Weights of a small GPT-style language model, trained from scratch on English Wikipedia.
Architecture: RMSNorm before each block, rotary positions, biases, tied embeddings, normalized queries and keys, capped logits.
Training: a variant of Adam for these matrices, 861M tokens, 3283 steps.
Each number is 500 + 40 x the weight over the matrix's rms, rounded and kept within 0 to 999. Layers, rows and columns count from 0. Numbers have three digits each.

# layer 7 MLP up, 832x320, rms 0.0445, rows 823-831, columns 64-127
440575461517527485459492488471467436504530484552445448517517551481528476481506528480518494437577459518565511442475507469510491513517569533503490474496477470495490525480530443491511525527486488
544489467513510467551490518488530484480497435517513514514491538511490512497578510555483454490523511536532523590495477444477517501552533465496493463478565516479496460560415517552478502468478474
544510509501509522471446526478508484543498498506558558475499544505500490492503454522457449531507553482510501489505538416403505512504516493495479530489500480498548482521533533490525511520520557
481428497467461504519567524431505489521482510547452468495571459517440502426446605491556517483467522465557498505489511502544553461512524466501450434493412470507526526415504516553461496438510491
514527509499462516547357477553452499471469442488466529419483492461492557509472458493464485570449472537493526449554456524548581510538504431418500487580469505538538485458528453498536577493536517
476520475449524575412545464553573486582462484530509466541574463472495535531438549530499462545482455594497472495471558401536507484455507525487466518413504542460528489469464507491430481515551514
491533477529415508441508468503541456529456498464461431568446490495544512619562455510456504456513483547503575452531502482572522411539526438500547485479516471452509496537534490503491515478472476
569454511522468578510461566524465541525501467480552543460439533527573496523515573492480466475493515492498481515549503463465537521501515474475466521553518492507504455541601535528473521480448466
503385466475456540510474526439499483487480558473449480452462489548399526517450467405501463568500507472523511470433453455541539479502522469483526515449459449547533507558529543420466402535484513
# layer 7 MLP down (transposed), 832x320, rms 0.0308, rows 823-831, columns 64-127
514510532524436500473527532552453565557508482440558567481523438484458492471485483513488475580429480505485524505514517553500495503482455475488496573548481474500479560510517479548548444488573488
546541524513517500502530504530467501491472478493492486535499549435497476463490562488477466475533465502475419449496559478481474499519429485491498492457443476472475532474489422517523492520435533
487471539499504474578564474538398491503479508530583488446509501522481545483490552471492523511447473540534441515466463536530516518456489522481512566501407510486456576512480464511480461528536441
584476529466468471484445510523494503440417456560531488505529555481523450527508485505426531516452548498525456529500468467568490556487460507464480522525523490495556499478380504462537477563540539
515516559513522464469479507461505463526492497458512508504462484477455481516554595522542508473544512524413469450483504460482547428407555523504558484439529532498526478448509529546466449546461482
533513507564562473487524551502402489531577522418464509585510470438559475497458444481538544540511504412521479449443472530504480476445494505564484548538542483534476533498425495485540533492461479
479464522472556447543450413460469506507471532486480458512490509506539514457529461429546468472511460500463417544526477493422546419452507566466498471510512516463521503515567507520559489455454475
538496517578472532477464439528521552572501453436534578542505508514543495458490468502518529462575515555519522545486533468441513545531502500556567573527466471404526520443481490533418567571577528
537510459398534448580549558479553532477551564510465479487429453561484450520513538479464478544559585549492507421498467531424520492475518517473479454491427513481521548504543546510424452528497459
# layer 7 MLP gate, 832x320, rms 0.0468, rows 824-831, columns 64-127
496517507526534540452472531544522504458512485437547474441477483521489547542527444524573470459499567497544556512530486480489503437484517462559482464555535485503509486466498590504476551556477513
416496580571491474413476499499441479472512423498531438507521558506529537452470551525515506532552476486494539514483495437515524493427443514471491536461540509553481509508497486458495507520530457
505521492522511489498580480498490478444490536464501542533491473525473525524441428505538516515509475480486445528515504541531455479567505508511538544485457518520542520538516465469478556581421490
556489442495501455498508434511555515550592392526490468473485441502483483507464529477483501495481486557480497484521513486560538520549481498537498467534500553529528538480517469447545437529587528
517515474508554445478516441503462420495521420514536549460517477521499500546460511492457505546470457533514508477523577525467376544472524504501559509425521513460572481442529443514600542558504552
500445511457498497487479523498600526478528503479496503501458501525521520506515543468468458490545589508506452508508522460470534523486365509531555500511475535458565510564531563522543551501512524
504500426515495428449579532484540488510478456473569510492555516503508476462540456475498534569503522514458559457520466418597473508500490533468544579489519534450492426447531563527487517580512485
606448536423582476459566425417451509494528527563520474505549466439559497445531427494447496575469489588509483504468529469538495537548502582517506582532520518521560445476501502474506518470543521